Part of a small language model's weights.
Architecture: RMSNorm before each block, biases on query, key and value, tied embeddings.
Each number is 128 + 24 x the weight over its row's rms, rounded and kept within 0 to 255. Layers, rows and columns count from 0. Numbers have three digits each. The size before them is the row's rms in percent of the matrix's.

# layer 8 attention query, 192x192, rms 0.121, rows 0-82, columns 32-63
081:091141133142134107119076184165098161119116126129126067107130110175128164129178153147145129110105
076:127154125158105134089099084157112092105137124134134116163120134112122107134132140125076152158107
073:115111125127140111123174136116141125095068164136142118076124157119121122140151158151088133126143
074:112108134108124152126119114140097096089111083172112116134126127067113108135110130106108095128103
072:093137115162106119143110114133103141141105157122133133154113150120097120094123130093147105107115
091:109162100124096086159149129120136089086147133121141112150114107136133123162156157169148107100148
077:090109142133140137131104131120094081110113114115128169132126123157117119116073129138122147119171
084:147137118078150142187138149143123145151117126107136175139127084116113192093101106140113177152097
090:162076168147105148143158126137122110120115093113118119083131144117163104143077157109115136159160
100:148108151144139160160102117180110132083117100142126164091122108116153121141105128127140097166158
089:126140167162098187110122089118142135173140090153151117133117145086169152122124140117143099108099
093:151159096107152078132164160147126151137141113130096151117136160141115156119168150145131137154136
101:163142151135112141147109123091124122118094146102073096124159146141120108108154148108128135108147
097:084136108134117126100137152108180120147149113121174128179106112144093155103115144106124127142107
107:125112114125139142125167121160163129109119102139091102147143101147092127135128107161143120126147
105:099151196072158118128146138111116125099166145129156154164114087143118150081141122133121138104113
126:108149120124089137094139104114155141102093106111136119156133202115123117082144158103109115096112
114:126154091152101137158129079161141160148138096139116143126134155094130136105106095183115149101123
112:144126118075123136153099174108165149149130143122139125117121181117138138107114109122159109122094
113:152123110107114153147115134126150103135095128151143164099120161135088145145090135139116135122153
119:106156157159124150116167155150150166168152099123143092126126161109101157136117107139087084198127
129:130156130171145110145086102116121145144137131122151081156144144087149133139121127107132090094154
121:160109109116119119124129115126126134132129114105140134087182123141150139114138130164148162175108
114:112150081115104162127129156123180138144157121082161164136126149111136141161121085164107111105086
122:164095134124089127143143150139158109160158126103109129097085143107159123131106083175124087081097
118:125124131067114103133140164135139125127120103108123148120152105109140136151132124095131102121191
132:135176117141109149148131133090121107137131083104094102134139165113090165177124176143119070133101
126:109100139176163105128115130117148096138149133151132178090128128164136131090162089088165086121144
120:133136161133127141136120130143130142135131131153130083158112157097126185155126150139101125133105
112:170108142119165117146092170118137087122138100117140131128104107132130124160111122122163140097108
120:160127136119104151135123134113160098093087130117128130129133136132124093098121093099161127106112
115:111112160150149097146132169135142115096157083097066088122122103135125133104212156127138118118109
073:132153148111119082091144159089124130116164073156107150117174091156133124101138123154104115178130
073:113064136101090158153123096104112118184116133109093091088087164118088104134087156134135130151132
065:097123129133148132155136139134121134133167113087156112149122104144115133187100134157131165140158
068:129146131128144158099131124128141119172145144097129133091147134121142116141099097145124141136159
073:129123129140170134109184151114070135118135171084057120122116131113110154157116185176108132142138
080:095110122066125163099111109101099132104120136161125094097138124108104096128143154125143074115119
079:119125131150150113144122080152120173148133158132143103138175140125115145122107097115106112110096
095:165120126084106114169137133105111080090126115132137134133108117159128132109120133114130096140141
090:149176128122108093135132178155158148181122125134094099121141174129084124123109126132076159125126
094:152123161157108094154119128147127137136114148173110093095142140130125097103160148099143105147122
089:144116110136112118143123119137125144136126105143160143125118149175119099123158131131113130132118
106:127124109100074134140126166189134120107135114127147163121096098093156120103147135117155131141140
089:156146103109181136121119164136119162093158133098156115147149122139113149100131106151116100121156
103:135116145128101187113133120103137070112096131132110120148156153138114127154125141113091123105164
108:130131094168089127129127142113110097137132115157138084163153137140120090132135118115119119109196
115:119138110092120112089147133143094135126084160129119142142142116103169143132132112138126088097121
105:121120106130129134142134150207109165140106145122065123113137126096102147179091091179132118155097
128:122147127141086144090117122103110092098117150155136164126157119128157060145086106102094126103130
112:119127122120123122149141168136162128136158083139152140116114118080148131157107119177156080131104
105:123104160144136123157094135137140136176079112139126122120102106100151111132124154151130122125138
114:171098144110095163145141137108157124099113135123137103169115100115085165127134155127123132124149
112:151186111160118116122123156133119095112111127098183149127110115108194126166120105105104127148083
130:127112176159174117141141119108163082129115135114088113097099072150120102137129147132160145126143
119:109165091107091184147137107191170099123133134105162126118109149138097131120103115116057117104133
129:131161134169161127132112142159112132175088126167052115137140112130134073128154146134169126104101
122:122102107135152110149123121112082160081136127127106132142166154120135116119119107111157132165108
117:161144056097110110125142144135100135109123109122131171101118149137119088091086147123158171124106
113:145137153125091153125098145124154149087095166103105152125087133119158133175142097079152138134133
126:118124136188166088118137105155120135116095118143117140117116119129117145113142103162129158167108
111:127104141106117141133132127140104127121142179123127111089063157172110157128156200123147145113122
111:135156121106058135157116138118118176128162113161131147131102136173149121106134143096142104132123
145:117148129131116158122135114102082124115095143116111154131090136144099130162154145108077089136164
100:151106117147117151138151125130109128111123179125170141140104095120120103140153129138189123119136
098:119115111141100151121126151120127148145127181123149142132098082089138088119122126163140158130145
098:173122130117145109084108174172164128134125177145104182122181106152095121141135084107135153119157
096:131093105106120111159087142204155146127180099138105158098142151142149132103079140157110148122112
099:092154135152120156127098160147144085117103150139102110103169132148144084132105083139128135129172
096:127131143137108129176147151133141133151115132079150078179138109105137110174107119134092150149158
091:086141129097154130139135161151125145109111108127128093123118115143085135130138119135109111132105
091:144170086111171146109101107160122120132077159113162107141104132097123134131131150143134173113103
107:121144163159125107089141178151143145097106136170095121116146138148112101125138154132132102117136
094:084153098157153152121105116159116160171142118103135144130109134093081146097158120167144122150157
112:148144154180101133140099111121149068140133127125136152124141114132145072114089090113141102129121
105:142149151145138128108132143136113120140106132155138132107171143133134146109137120103104141114073
131:159095136162119117103147099081147145109112143149113106178156153109125163127133111139128136113106
116:124110165134128155144112117086136124162120098112165140133134155132098157125162137099142133122111
093:108128124166132107108140088183103147105118110144144140131143128122129140109133108100132115116098
111:126110130160150139119130164067107111177150137106143129155129130090102145121154103128133118137128
118:124112139140102166145111162101120108121083117144083120158155149133113092122112159077112084116147
103:094083153110169095120126135184088121088127117167116173130201155131158070096137088123137108123136
097:140140124088147121121129107105104153102121132133097184145117137074110126108081129134158118122112